{
  "n_layer": 9,
  "d_model": 192,
  "n_head": 4,
  "n_kv_head": 4,
  "head_dim": 32,
  "d_mlp": 768,
  "vocab_size": 2048,
  "activation": "relu",
  "norm": "layernorm",
  "norm_place": "pre",
  "norm_eps": 1e-06,
  "positions": "learned",
  "qk_norm": false,
  "attn_scale": 0.177,
  "bias": "all",
  "tie_embeddings": true,
  "parallel_block": false,
  "init": "normal",
  "init_std_qkv": 0.0361,
  "init_std_o": 0.00847,
  "init_std_up": 0.0361,
  "init_std_down": 0.00847,
  "optimizer": "adamw",
  "lr": 0.00134,
  "beta1": 0.95,
  "beta2": 0.99,
  "weight_decay": 0.089,
  "lr_head": 0.00519,
  "warmup_steps": 312,
  "schedule": "wsd",
  "decay_fraction": 0.614,
  "decay_shape": "linear",
  "final_lr_fraction": 0.0,
  "batch_tokens": [8192, 16384, 32768],
  "seq_len": 256,
  "doc_mask": false,
  "train_tokens": 123100000,
  "steps": 7665,
  "dataset": "wikipedia_en"
}
Each number is 50 + 15 x the weight over its row's rms, rounded and kept within 0 to 99. Layers, rows and columns count from 0. The size before them is the row's rms in percent of the matrix's.

# layer 6 MLP down, 192x768, rms 0.102, rows 143-179, columns 192-383
099:51 31 46 57 73 50 18 47 38 41 63 35 43 37 44 46 47 53 58 54 52 16 62 60 51 47 49 43 27 36 52 62 49 53 54 48 48 34 52 73 38 50 45 34 31 49 35 18 76 62 39 45 61 60 50 22 60 53 48 45 34 57 31 40 81 28 67 40 46 40 46 61 53 55 59 45 52 62 42 62 32 43 56 23 48 28 42 24 44 72 50 57 33 73 42 43 31 52 48 57 54 24 09 64 23 49 53 65 67 37 65 54 40 55 53 45 62 63 72 49 60 00 40 18 35 42 66 46 69 58 52 54 33 38 52 40 33 85 29 74 73 36 39 37 70 47 82 47 56 68 17 47 28 41 46 37 43 46 60 56 43 60 59 37 72 32 39 74 64 45 46 48 49 21 50 77 38 70 57 72 60 78 55 57 46 69 34 59 37 49 65 27
096:51 29 05 80 44 48 55 74 57 58 69 41 43 24 65 48 36 57 47 61 60 85 47 48 45 50 49 35 62 75 65 47 54 55 73 66 63 37 42 31 51 43 56 57 43 02 35 25 30 37 25 36 44 33 58 62 49 46 37 19 65 74 89 49 25 35 40 45 45 70 80 63 59 68 74 35 62 78 55 54 41 57 52 51 58 64 56 58 77 52 61 46 47 52 44 63 31 90 57 39 50 61 39 72 84 49 45 56 91 69 89 52 56 76 14 52 45 69 42 36 69 52 53 59 34 36 52 46 63 43 60 79 48 40 42 36 60 44 67 23 52 57 60 47 37 31 74 40 47 82 53 55 56 47 53 45 68 51 46 47 28 61 54 32 51 45 37 45 56 46 52 49 51 51 50 61 42 63 53 18 69 45 74 74 55 44 33 48 61 47 33 43
096:51 60 72 41 56 57 91 60 68 44 36 33 55 50 57 54 49 24 48 58 42 76 34 71 62 58 68 53 33 28 57 45 73 64 66 47 52 47 34 18 44 77 52 65 55 38 24 46 58 52 36 60 27 38 56 72 17 50 42 68 36 32 52 63 48 30 53 45 62 27 37 46 47 12 61 23 36 79 48 62 63 53 61 55 56 43 61 45 49 14 52 40 70 56 47 16 63 59 61 46 56 46 51 33 44 38 19 37 23 44 51 52 29 54 40 61 65 78 27 53 28 63 74 63 29 59 39 38 34 41 46 59 44 37 49 73 76 32 53 66 46 33 38 66 48 40 72 96 46 12 40 49 40 41 42 44 64 23 12 47 64 58 70 67 61 43 53 51 44 62 52 25 49 37 50 67 59 34 52 63 47 38 49 61 21 67 44 40 61 52 69 59
105:55 53 70 45 49 67 71 44 56 57 45 52 34 63 31 56 41 59 33 58 65 28 54 19 53 47 56 84 66 35 43 50 46 51 39 65 42 47 62 52 55 51 44 35 39 42 32 64 25 47 55 45 59 49 37 52 36 49 44 29 68 60 28 36 22 51 38 43 61 30 66 51 53 60 66 49 62 65 53 44 55 47 00 31 51 98 64 49 37 25 35 24 46 56 45 43 58 82 49 47 44 56 66 34 57 62 73 42 60 58 29 43 52 45 23 67 76 46 43 55 53 46 48 35 62 24 23 64 56 59 51 46 39 71 48 61 40 71 64 53 64 55 47 61 53 36 41 77 50 68 59 54 44 37 58 43 72 58 37 49 42 20 51 70 41 62 43 68 43 46 36 61 67 90 53 69 47 66 55 68 82 40 35 79 46 39 44 47 61 44 84 50
093:46 49 40 53 45 47 68 26 48 51 44 64 41 71 41 46 37 88 49 74 37 45 41 37 58 55 22 62 52 56 58 38 83 50 54 37 37 45 41 38 30 36 33 62 24 65 12 30 43 48 73 66 64 44 33 43 85 43 36 74 50 38 55 61 23 54 35 58 27 42 49 58 81 37 60 48 71 60 52 48 53 50 52 17 50 64 56 64 49 47 44 49 65 50 50 64 62 33 26 54 49 79 52 46 33 26 54 44 45 41 55 54 57 48 46 51 42 36 42 49 51 15 33 52 63 47 40 52 72 54 55 47 33 73 52 42 66 50 40 00 23 82 69 54 55 33 54 34 50 52 27 46 39 46 33 40 33 74 66 51 43 53 54 50 57 60 65 57 61 52 62 24 26 42 47 51 58 59 38 44 50 50 73 50 62 41 33 26 48 54 57 45
096:44 53 65 66 54 38 74 43 60 32 19 52 49 37 38 49 50 69 23 64 64 53 41 54 36 47 42 40 39 58 54 35 47 38 45 57 34 35 58 20 41 61 29 49 51 31 64 61 38 50 35 38 58 50 40 67 48 43 79 46 52 58 70 32 31 42 42 39 96 78 34 39 52 18 47 40 35 72 54 50 19 41 69 36 51 22 71 54 50 43 62 61 60 32 25 34 48 77 40 30 46 26 60 44 40 24 64 27 38 59 35 51 51 46 25 48 41 74 46 51 50 55 64 66 76 78 57 59 37 21 53 41 28 48 54 67 38 49 48 30 50 54 49 59 35 58 47 65 55 44 40 49 57 59 41 57 50 53 36 45 38 37 49 30 32 32 48 21 41 50 55 68 26 61 51 59 52 53 37 28 53 42 50 45 64 58 80 49 31 50 69 45
097:49 53 63 67 41 41 35 45 46 50 63 68 52 55 68 46 57 46 52 33 38 39 31 23 54 75 56 24 37 59 85 31 55 48 36 23 32 59 60 58 65 40 09 58 49 30 47 85 46 40 64 52 64 47 33 59 50 43 60 59 45 41 53 65 56 63 39 33 32 41 61 82 53 33 37 57 69 64 53 40 53 57 57 39 53 61 60 34 21 33 33 45 54 43 56 68 38 28 48 30 55 48 68 47 53 56 56 45 66 57 55 48 42 34 55 65 50 59 51 40 46 71 51 43 50 36 49 59 44 45 46 49 86 44 48 41 32 26 36 52 64 31 44 64 45 57 06 41 48 36 34 46 71 58 41 46 59 74 26 52 61 47 47 40 72 40 54 68 58 39 35 49 44 44 49 57 41 18 58 53 43 22 49 61 26 41 61 42 40 47 55 69
094:49 61 57 77 50 51 53 33 55 58 63 35 59 38 33 46 25 42 55 34 69 52 59 51 52 55 32 25 47 62 19 56 22 48 46 62 00 33 43 51 47 61 59 14 77 36 80 49 29 71 67 72 54 40 62 29 17 68 50 49 52 26 53 42 27 46 38 51 56 41 52 50 47 51 45 62 73 43 42 54 65 41 37 52 50 61 51 35 75 51 43 48 31 66 45 51 33 20 75 61 55 85 55 42 59 29 47 31 33 40 47 52 43 60 37 39 76 46 29 77 42 47 51 31 61 64 17 59 59 59 53 55 31 32 44 38 57 69 35 19 38 41 64 51 56 24 62 41 55 70 43 45 71 42 45 64 47 21 42 48 34 36 43 70 77 66 45 51 31 59 76 57 45 66 47 29 65 74 56 44 50 46 62 41 70 45 28 43 59 53 63 77
097:44 59 62 48 49 42 61 47 35 52 33 44 21 59 47 49 48 15 39 65 52 49 35 43 37 44 71 71 66 58 59 55 21 40 50 60 59 56 41 37 58 46 20 25 43 23 41 70 57 38 24 51 46 75 34 73 54 43 38 79 37 41 47 34 57 62 91 65 75 61 44 68 71 52 43 35 76 79 51 32 43 38 48 32 53 59 16 38 47 75 54 52 48 72 67 49 55 70 70 59 43 67 36 24 52 69 28 68 52 42 83 55 61 51 65 69 46 99 59 52 73 58 23 49 58 41 42 41 57 31 53 41 40 69 55 44 76 53 44 57 56 48 30 48 59 35 42 65 53 55 45 53 57 43 60 61 59 79 15 50 46 46 52 43 54 51 35 67 66 52 53 36 78 50 50 68 52 70 47 63 55 20 50 56 54 44 41 49 54 48 51 77
093:52 51 53 62 38 55 38 72 63 40 39 79 66 34 51 49 74 33 59 32 61 80 71 37 53 84 51 59 41 57 37 41 19 55 64 64 56 63 53 70 58 51 78 57 53 39 67 60 64 67 54 46 49 53 75 66 25 69 31 37 57 27 54 53 38 49 57 47 38 52 47 58 38 53 52 73 40 71 46 77 69 51 44 36 55 61 71 42 48 29 43 45 55 79 58 39 41 67 57 49 53 35 38 58 56 34 50 37 62 45 56 50 46 53 59 59 72 52 80 50 46 61 72 37 72 49 82 62 14 56 49 36 30 35 51 59 22 68 50 43 47 31 67 35 45 51 36 44 51 58 60 48 34 63 27 57 55 55 72 48 47 54 37 14 38 42 31 55 55 58 62 56 48 27 46 48 71 34 41 55 61 53 24 45 63 51 25 48 38 48 49 42
102:51 52 50 65 17 58 28 35 37 66 57 41 37 79 58 48 28 62 50 68 65 79 75 68 62 73 66 21 45 50 39 48 55 28 42 66 62 52 59 57 64 67 40 49 38 45 56 48 63 49 35 53 44 42 72 37 54 33 63 71 71 39 57 58 55 69 54 54 44 61 42 34 53 60 67 52 80 33 53 40 32 44 35 33 46 45 25 58 50 74 70 39 47 56 61 43 36 45 45 68 65 51 40 65 38 59 44 43 31 34 53 49 59 77 76 59 68 63 33 43 59 35 63 65 41 55 48 47 53 28 53 56 39 81 53 52 50 24 50 38 25 37 74 17 54 40 55 43 45 38 34 51 52 32 29 59 47 00 58 54 43 53 26 53 63 59 39 40 53 44 60 40 43 63 48 31 56 60 50 67 53 63 56 53 49 29 48 46 91 51 53 35
097:51 35 61 77 39 43 45 39 35 31 46 36 37 55 57 49 61 48 33 43 58 65 61 24 48 45 48 67 48 50 36 43 45 47 52 60 63 65 52 67 38 62 40 59 43 51 66 50 48 38 56 54 38 61 41 57 40 56 55 64 48 60 40 46 17 61 60 41 46 51 79 38 73 54 39 33 54 25 54 68 33 52 60 68 45 38 35 65 63 44 63 52 38 46 43 58 43 23 16 52 55 56 61 40 49 52 46 51 21 66 53 50 65 64 54 53 49 48 65 51 48 16 49 67 42 57 57 43 72 85 50 53 41 58 50 25 51 59 55 43 44 31 65 55 34 33 45 31 52 20 38 46 62 34 62 49 78 85 23 53 65 45 51 46 81 42 55 54 36 43 64 59 57 56 49 67 67 75 68 87 23 60 52 44 51 44 59 39 40 48 46 67
099:54 07 68 37 40 46 57 60 76 72 40 49 50 67 57 51 53 51 54 83 45 24 86 63 68 31 63 37 76 43 66 52 84 33 46 51 59 18 62 47 42 46 68 59 60 81 28 78 44 48 62 58 69 54 90 21 53 39 49 64 37 51 47 56 62 50 55 58 64 44 57 60 42 63 69 27 41 53 64 47 33 48 48 47 41 73 39 69 68 72 38 52 38 52 36 84 46 47 76 61 42 45 64 60 37 53 46 50 53 36 12 49 50 50 57 35 98 51 36 39 63 32 49 73 45 43 46 38 48 60 54 52 53 92 48 66 74 43 60 66 34 89 63 76 40 81 52 56 53 44 40 52 63 63 54 66 31 74 37 53 55 51 56 41 66 58 52 35 66 64 51 20 41 76 53 40 44 51 72 60 42 38 67 52 83 30 17 51 32 54 39 47
097:54 78 49 52 47 43 63 55 57 50 31 49 37 35 26 49 78 47 58 42 59 16 77 35 50 69 58 51 70 13 49 49 36 64 41 52 38 70 51 48 64 63 70 36 44 53 74 38 84 66 54 49 49 62 54 65 51 37 49 47 48 44 46 58 72 42 04 63 68 48 44 44 60 62 53 65 57 48 72 49 55 62 21 36 42 43 55 18 39 56 42 48 36 44 56 36 38 53 29 42 28 60 85 61 49 68 79 45 47 45 52 54 30 41 39 19 30 27 53 45 44 62 66 42 40 70 38 47 49 97 48 24 51 40 52 43 36 46 52 23 47 64 42 38 57 82 47 56 50 58 60 51 34 43 63 40 48 54 25 44 49 60 32 80 48 40 48 64 71 74 43 54 53 85 51 31 47 47 75 58 65 48 23 60 59 34 63 55 54 52 66 45
099:51 68 20 53 59 70 40 59 41 76 35 43 68 20 33 58 46 55 62 51 34 77 21 57 62 58 71 74 57 27 41 50 99 52 50 62 52 43 50 58 59 68 37 64 90 43 57 41 61 39 58 38 41 59 36 40 52 32 54 58 56 61 85 55 78 47 61 36 41 09 42 36 34 33 40 44 47 70 54 40 71 48 55 49 45 31 24 51 26 49 49 45 47 52 65 49 54 39 43 68 55 62 47 21 48 61 57 57 50 45 56 49 37 39 47 63 47 74 49 63 55 61 57 58 56 81 36 53 61 53 55 60 18 58 50 56 40 64 35 62 61 56 26 41 55 41 33 16 49 47 61 49 80 52 55 45 58 37 37 50 46 43 43 62 32 48 44 40 27 65 46 67 39 63 50 56 56 67 53 55 49 54 39 41 44 53 69 53 63 48 57 64
101:54 75 52 48 66 24 36 68 45 69 62 63 54 53 64 53 30 28 53 52 46 61 42 52 37 45 49 37 72 47 19 21 43 32 62 52 60 51 38 45 54 62 49 24 70 41 41 45 59 51 35 49 37 53 59 24 56 49 55 53 54 67 60 54 72 44 53 64 42 41 37 58 46 49 35 84 17 53 51 26 45 42 50 78 50 63 56 63 51 60 56 48 26 46 50 56 78 58 62 28 69 54 43 56 55 58 51 44 51 64 34 59 46 25 57 44 40 38 69 47 42 49 62 33 65 50 50 48 44 59 57 52 52 38 46 33 60 66 24 71 11 39 63 56 44 47 31 28 49 45 50 54 72 67 48 74 36 71 53 46 75 36 46 39 62 44 34 25 59 42 71 37 69 33 48 64 40 21 42 46 58 36 59 49 66 70 71 61 56 50 60 78
097:48 45 46 71 59 56 38 47 52 53 28 59 79 35 19 41 58 64 67 54 48 61 57 61 35 83 51 50 45 78 42 63 49 51 67 62 46 37 35 75 67 61 40 58 57 51 48 53 64 64 48 55 35 35 47 99 51 48 39 30 49 52 79 45 31 70 18 57 68 64 46 71 36 71 56 61 60 55 63 62 14 54 17 51 52 37 46 47 60 58 24 43 60 81 43 31 56 42 45 49 37 53 41 42 31 49 60 43 54 56 53 51 40 45 44 82 66 14 77 61 31 25 45 58 13 69 31 60 63 29 49 33 49 53 49 56 82 28 48 36 60 46 30 37 57 63 50 46 49 65 48 47 36 63 34 73 59 55 26 50 54 65 49 52 58 83 60 39 53 54 54 37 30 39 51 64 44 64 40 52 52 65 69 56 71 34 58 45 45 51 31 43
096:54 58 34 50 46 80 65 60 58 60 29 55 55 67 38 45 44 37 83 68 66 41 69 34 41 56 60 33 57 59 53 60 10 58 51 50 44 78 61 31 50 45 69 51 63 23 48 68 47 56 47 53 40 43 66 63 60 45 44 65 65 50 27 63 57 47 49 30 48 82 50 50 44 54 72 36 22 59 75 48 53 37 76 60 55 34 67 10 77 71 33 54 70 44 57 81 40 45 42 66 63 50 28 45 67 58 70 57 34 50 28 54 53 41 58 60 26 62 91 69 80 82 47 61 62 42 54 59 66 28 40 59 59 46 47 34 48 64 45 50 35 50 64 66 47 63 52 38 52 50 25 52 61 62 52 31 31 30 64 47 60 62 59 59 51 62 40 31 58 71 80 53 47 60 47 43 50 39 51 64 61 45 53 40 41 43 48 58 41 53 35 48
096:55 54 50 48 41 50 73 49 26 70 57 78 43 58 32 64 46 66 84 52 40 71 61 65 58 35 44 59 36 66 71 59 52 41 50 65 99 55 44 53 35 46 23 71 72 49 32 46 23 82 75 59 67 38 62 56 24 65 23 41 47 23 38 37 54 30 79 51 51 48 12 30 42 71 39 77 76 58 52 38 31 43 48 34 45 64 28 71 67 53 41 33 18 20 56 47 53 37 62 33 27 57 99 34 57 58 61 53 49 49 71 48 25 32 37 13 97 53 51 32 35 39 53 69 75 88 41 54 49 32 46 30 43 34 47 31 68 60 56 46 50 50 42 36 55 30 51 68 51 64 56 46 40 57 59 55 74 75 51 55 59 62 46 47 45 52 50 37 60 58 31 57 68 43 50 22 46 60 54 57 32 50 19 53 41 69 47 49 23 49 58 59
097:44 25 44 37 58 38 62 72 45 52 49 66 44 32 44 55 48 36 33 68 75 43 50 31 59 41 34 17 35 66 78 52 92 48 67 65 46 67 60 63 65 73 63 37 33 99 60 49 43 61 56 43 55 35 63 57 46 64 39 61 50 38 42 55 31 26 53 43 23 29 31 47 67 53 66 45 17 49 69 45 34 57 50 51 49 58 58 61 42 37 29 52 34 64 41 59 58 59 50 49 52 10 42 80 47 64 43 68 13 61 40 50 38 72 43 64 36 55 55 71 83 69 14 42 65 60 47 52 46 30 49 63 45 60 57 44 62 36 45 60 58 70 78 35 53 79 47 88 49 35 65 44 63 42 54 33 52 32 44 50 53 64 53 30 41 43 59 30 53 62 66 01 54 56 54 58 45 41 48 52 54 60 52 48 60 59 48 28 56 49 31 75
096:49 50 64 58 41 43 51 44 73 34 43 57 55 66 47 48 34 78 45 46 37 38 51 60 54 10 56 76 51 37 53 45 33 45 46 54 58 73 41 11 46 52 66 51 50 54 81 51 79 87 37 52 70 57 52 56 50 31 44 59 40 39 32 56 40 35 66 67 44 45 49 43 42 35 44 35 53 51 64 17 31 53 52 45 54 57 33 76 57 55 53 62 43 41 38 53 60 94 76 41 38 48 46 65 51 51 68 39 48 44 60 51 27 34 43 79 48 52 42 51 69 54 44 66 47 44 63 62 39 35 38 42 51 18 55 74 54 51 53 63 53 29 47 45 60 17 45 44 51 36 73 50 67 75 57 47 48 03 71 47 39 46 39 62 59 57 68 68 63 47 07 31 48 68 43 54 58 68 40 38 46 43 59 77 55 42 31 59 39 47 62 48
094:48 57 41 28 62 60 72 54 35 60 58 39 69 66 53 47 59 27 54 52 48 51 39 38 30 24 85 87 62 59 73 47 67 49 23 43 59 61 55 42 99 33 41 55 52 55 75 56 70 50 26 21 26 43 64 54 51 45 52 83 58 40 56 42 87 57 52 57 67 63 43 54 41 44 64 33 43 96 64 47 59 51 63 79 45 38 68 20 62 71 68 67 53 40 55 40 44 55 56 36 57 44 87 70 21 45 50 56 44 52 51 56 49 51 54 34 60 74 48 38 27 70 32 53 62 64 60 35 50 48 47 63 75 51 51 59 46 41 26 72 18 62 44 38 62 62 38 31 49 51 77 51 56 41 49 48 75 60 22 53 80 67 53 79 52 30 51 40 61 45 42 29 83 46 53 54 59 38 45 59 58 58 62 28 49 38 57 59 28 49 28 76
099:47 75 02 86 51 59 40 60 81 68 56 34 42 45 46 53 50 64 62 67 49 69 59 34 65 79 52 47 54 64 74 36 57 50 50 56 49 47 48 79 83 62 44 63 63 27 70 36 73 42 45 56 50 45 86 41 58 53 43 38 27 35 67 67 52 38 39 49 51 43 54 46 64 63 35 36 61 36 63 61 32 47 64 55 48 49 32 70 66 61 40 50 29 35 53 69 48 56 60 48 51 57 38 67 53 42 41 51 56 44 66 52 58 56 52 41 77 54 44 38 67 34 50 75 06 39 60 37 46 28 56 41 50 59 60 41 46 69 53 36 80 34 57 62 69 26 44 62 51 55 76 50 39 50 52 61 55 82 62 44 64 51 39 47 43 62 66 63 43 49 41 24 60 83 51 38 56 32 56 47 32 61 58 59 59 61 46 59 56 52 67 55
091:47 56 46 53 55 49 77 60 33 51 82 44 32 17 25 47 59 44 78 40 44 23 76 26 37 47 63 51 53 25 10 38 14 51 47 61 46 44 50 50 30 29 85 40 47 56 51 53 81 60 60 54 26 90 57 86 59 43 48 51 37 46 42 52 35 45 36 77 42 62 62 44 51 41 62 27 36 78 62 51 68 60 51 21 40 40 10 70 49 74 46 38 70 78 33 92 40 52 41 47 40 47 35 74 54 64 37 53 47 49 45 50 26 68 36 63 47 62 45 52 35 68 47 50 53 50 61 53 58 70 43 37 41 53 52 58 53 70 58 30 53 63 61 51 52 54 47 53 52 60 24 47 36 50 35 36 52 69 35 54 39 61 62 28 76 65 54 35 40 61 44 30 33 69 49 58 34 57 46 43 63 52 33 60 33 49 40 50 84 47 43 37
092:47 73 64 39 24 37 13 48 36 42 52 47 50 45 62 60 25 36 53 27 54 50 70 61 45 39 35 66 55 43 81 43 29 50 67 46 63 53 56 29 61 51 46 53 27 50 53 35 35 49 69 66 50 43 52 38 53 52 62 61 50 55 45 33 60 56 63 36 28 51 75 45 44 50 33 57 50 31 45 61 22 45 36 70 49 69 48 34 37 57 26 49 36 74 57 23 33 68 29 48 37 44 63 34 47 61 56 63 59 71 29 48 59 39 44 25 66 53 65 53 73 22 76 65 44 44 51 47 38 32 54 70 54 33 44 30 52 39 64 55 33 62 61 52 38 80 32 50 51 65 61 48 62 37 34 84 63 27 21 47 48 37 42 55 60 69 34 59 51 58 39 61 57 32 52 50 77 44 48 66 51 31 48 49 52 64 41 58 41 50 30 54
091:52 10 58 44 59 51 72 52 34 58 74 38 49 22 63 50 08 62 23 55 60 55 60 31 47 50 65 41 24 65 41 63 31 50 69 62 59 52 40 64 61 58 76 26 65 63 65 07 62 70 42 57 50 44 48 46 64 64 41 38 76 79 48 41 42 58 49 46 56 61 30 67 58 52 48 51 51 58 82 71 55 47 15 64 48 57 70 68 63 66 55 26 56 80 47 71 69 48 45 47 50 48 61 26 54 47 43 72 39 54 54 56 47 49 61 76 45 67 44 34 50 71 68 52 74 50 21 54 26 57 53 49 42 62 49 80 51 46 60 52 05 65 60 73 36 73 23 59 53 61 61 51 44 28 49 32 63 39 44 51 36 51 73 79 20 43 46 31 55 58 59 32 65 70 51 59 58 48 77 69 54 43 60 37 52 31 61 52 51 52 32 56
098:49 53 46 46 54 55 47 62 36 73 26 20 53 36 37 47 55 90 53 40 52 71 52 76 53 68 47 27 15 65 52 37 36 67 86 54 49 36 38 32 41 25 66 56 63 24 41 43 41 50 71 36 60 48 54 33 49 57 79 63 70 24 40 61 71 56 40 62 57 60 23 53 61 55 51 43 05 62 44 49 43 45 47 28 51 28 79 54 59 45 47 43 60 45 64 50 24 68 48 25 57 46 46 34 29 60 35 64 43 54 42 54 42 51 54 69 43 57 45 32 56 34 45 71 71 55 53 62 75 69 49 44 79 37 47 34 25 40 54 40 38 80 71 58 43 73 46 56 54 55 60 48 39 29 22 41 22 77 90 51 57 85 91 43 56 31 61 54 52 34 52 64 33 65 54 52 42 66 59 53 56 42 28 40 41 61 31 67 72 51 44 48
099:49 61 90 54 58 65 53 54 65 74 38 47 41 46 73 48 88 35 28 49 42 71 68 35 53 56 64 42 44 38 56 59 55 56 41 52 56 52 35 63 37 32 68 63 78 64 35 65 48 48 42 41 43 61 41 53 39 39 62 48 47 49 54 48 70 37 27 33 41 27 62 49 69 65 66 59 43 50 55 10 56 54 60 74 54 52 29 52 43 49 36 54 40 47 67 45 51 33 72 48 60 46 44 21 69 34 49 62 39 08 75 47 68 35 29 63 61 45 72 21 50 75 35 72 73 62 47 62 67 55 55 63 52 16 48 42 60 50 50 47 46 45 43 89 55 36 67 45 51 21 58 53 56 45 78 45 27 99 64 47 62 68 69 59 47 44 51 60 41 75 71 55 51 55 51 23 72 51 28 52 62 50 60 52 60 48 52 29 41 48 46 42
102:50 88 41 62 65 61 63 18 67 66 54 64 65 57 44 53 92 29 52 63 64 53 48 20 62 82 48 45 52 38 41 52 77 65 68 46 21 63 51 53 53 13 24 34 42 57 43 58 38 48 33 47 38 61 36 34 37 64 58 27 47 65 68 76 74 32 64 43 62 64 47 67 42 79 51 58 56 46 43 78 44 48 36 52 42 43 42 60 54 58 50 39 42 07 48 61 43 26 43 36 36 73 83 49 51 77 59 55 38 84 63 51 52 64 67 38 38 42 58 34 61 53 25 54 47 19 41 67 53 42 51 67 41 69 51 46 58 60 39 82 71 70 33 38 48 49 47 40 48 62 46 48 46 37 42 48 75 22 37 50 45 37 41 57 39 71 63 63 31 36 55 62 58 33 51 63 48 27 50 29 61 32 36 86 49 42 48 39 47 49 53 33
095:51 35 71 28 47 28 50 40 74 64 67 28 60 46 55 50 44 97 48 62 24 54 46 29 35 34 41 52 42 61 43 73 55 41 71 28 36 08 53 77 42 65 61 29 71 65 27 49 75 37 53 48 21 53 48 55 63 59 73 49 46 41 63 45 85 38 40 49 54 59 37 64 33 49 48 33 49 50 32 29 30 51 62 58 52 52 39 58 41 37 38 51 44 52 55 35 37 53 38 54 40 57 57 56 49 53 41 57 71 25 48 42 13 47 45 38 53 53 30 50 71 28 48 57 35 41 80 52 44 24 49 51 49 64 43 38 49 32 47 48 40 25 85 47 27 46 54 53 50 37 52 50 46 43 48 42 31 76 50 42 55 56 56 54 59 65 60 75 68 53 58 61 37 41 47 62 40 31 52 44 60 31 70 60 54 40 70 51 78 46 46 50
100:47 30 64 84 57 61 71 40 63 74 72 44 34 51 20 52 54 50 75 64 42 63 41 83 59 47 34 47 48 47 35 57 70 31 50 47 45 72 38 49 63 31 41 48 62 74 57 62 39 56 46 53 55 46 46 95 50 39 60 45 56 60 40 60 34 53 32 49 80 48 23 35 49 42 64 69 63 30 49 16 48 48 80 49 51 53 17 57 56 68 57 68 63 24 38 70 51 33 49 58 39 56 35 44 56 44 74 33 49 60 43 45 41 40 57 26 62 46 40 30 36 67 64 23 29 44 41 42 29 46 49 51 45 49 44 72 52 48 64 66 51 54 49 40 53 61 56 51 53 75 30 47 40 50 49 51 61 55 57 46 53 41 56 58 38 36 27 51 36 81 46 32 65 25 49 57 65 47 46 50 55 49 44 49 53 32 52 71 52 46 56 87
102:50 61 64 49 51 64 45 44 27 48 26 60 53 73 61 54 42 47 54 62 19 56 33 87 41 40 52 33 60 61 71 41 67 29 60 28 79 75 52 35 82 54 35 79 45 68 58 63 57 55 41 49 78 42 50 80 61 41 59 54 55 64 58 75 41 52 68 49 52 35 48 63 50 56 55 48 54 45 56 05 34 52 32 57 55 11 47 45 44 55 44 37 83 46 55 21 85 30 14 00 42 25 81 51 46 36 45 42 40 47 63 45 54 31 84 42 25 74 88 48 35 28 60 61 76 19 55 63 54 13 53 45 50 52 55 69 27 34 43 74 57 56 09 55 54 26 28 55 48 78 83 56 50 42 41 50 65 32 79 54 54 61 48 40 39 35 38 47 56 41 49 63 76 68 47 36 66 59 10 49 37 52 39 41 35 51 57 43 62 48 58 62
197:51 47 52 48 64 55 52 04 61 53 45 44 54 46 70 48 60 34 30 00 49 62 41 42 45 29 52 58 62 62 59 16 61 34 76 30 51 60 63 14 37 40 42 52 53 67 57 44 37 14 37 47 52 32 53 55 47 32 75 68 45 67 41 13 47 06 68 39 26 49 68 49 71 57 19 24 64 55 36 32 61 51 55 58 50 50 41 45 56 44 64 72 39 20 42 44 40 89 60 34 41 79 47 46 72 56 10 17 69 41 66 46 36 31 43 34 57 56 61 50 51 65 44 41 33 41 50 64 41 53 49 50 40 51 47 42 43 50 53 50 50 42 43 55 47 33 23 52 49 51 49 49 52 40 40 46 50 32 44 48 61 18 41 63 67 26 49 67 39 56 38 68 61 29 45 49 70 38 34 58 72 41 69 48 39 53 56 22 29 50 72 52
094:51 23 79 35 44 47 66 48 28 37 34 47 63 30 46 53 37 37 44 40 44 58 46 44 48 46 51 28 38 36 33 60 30 40 39 30 63 40 52 45 34 59 64 11 46 73 29 20 51 51 49 58 30 64 46 58 41 47 52 46 26 76 53 38 42 54 36 62 59 30 22 48 63 26 46 41 46 60 64 31 70 45 46 47 50 73 23 61 42 41 30 47 55 61 45 29 46 22 74 45 45 33 60 61 41 46 41 51 66 52 53 51 76 53 24 46 55 50 74 50 58 11 66 65 64 80 44 23 30 75 52 25 45 70 58 60 52 22 47 37 51 37 12 70 49 40 54 40 53 44 65 53 67 41 57 27 57 88 25 51 53 40 61 50 40 51 41 47 66 84 53 79 62 47 52 65 62 23 53 48 29 37 44 53 55 26 38 15 33 53 46 42
093:49 23 55 51 42 82 65 65 36 18 35 42 38 55 46 47 51 57 55 78 42 50 48 52 59 55 54 56 17 84 77 56 50 33 11 45 61 53 53 40 65 52 48 39 53 64 45 37 76 32 51 60 49 43 54 60 29 68 26 48 40 13 62 64 60 42 53 57 82 37 48 49 46 45 36 40 30 39 68 74 48 53 65 22 60 17 80 29 38 54 65 50 67 45 83 34 53 27 36 43 50 41 30 68 58 52 44 58 33 59 46 44 81 69 69 52 59 34 42 35 34 47 53 36 68 52 47 42 61 37 54 42 79 55 56 24 34 68 65 47 54 46 54 71 57 70 70 46 56 34 31 52 60 78 27 80 68 82 28 53 61 70 35 42 60 33 85 41 68 59 63 46 51 48 56 67 65 45 73 84 47 65 34 44 53 33 66 45 56 50 43 50
090:45 35 27 80 40 71 78 42 49 45 56 59 71 41 62 50 57 43 60 39 75 44 45 37 48 48 57 60 68 26 49 59 75 46 51 59 44 53 37 56 47 55 22 71 68 58 56 38 69 62 82 72 52 99 53 62 39 37 44 54 38 55 49 56 42 48 59 49 49 55 43 30 69 46 63 40 46 46 23 48 32 47 32 27 53 63 56 77 52 42 51 43 72 35 55 32 56 75 45 67 44 47 58 34 52 78 74 41 49 64 56 50 54 70 68 45 93 46 58 58 54 65 30 46 61 75 63 73 61 38 51 59 33 46 54 43 52 55 67 39 60 28 66 41 63 46 54 59 52 43 63 54 41 34 43 31 42 34 27 50 49 48 60 78 59 56 36 60 32 28 77 66 42 73 50 63 63 43 83 29 48 64 25 22 31 74 39 38 26 41 65 45
100:50 43 46 65 49 74 47 50 48 37 73 43 22 64 46 53 34 58 47 39 65 28 40 76 62 33 67 64 36 65 37 51 36 31 62 39 56 32 48 56 31 63 34 55 47 80 52 37 50 66 58 49 30 71 53 62 41 54 60 29 47 73 38 53 32 26 43 55 27 52 48 58 40 27 51 46 43 51 34 48 56 41 07 52 53 38 20 66 54 39 50 34 60 74 68 36 49 37 19 70 36 50 26 44 38 55 51 49 39 37 49 48 68 59 62 56 40 40 65 37 50 96 46 64 40 40 55 72 58 55 51 51 40 61 53 37 76 71 57 68 69 39 78 53 49 38 74 17 52 42 43 49 58 68 53 68 22 59 58 44 57 60 59 65 58 51 53 31 55 40 37 31 28 52 47 57 39 59 44 57 63 65 57 32 50 39 42 66 37 54 29 39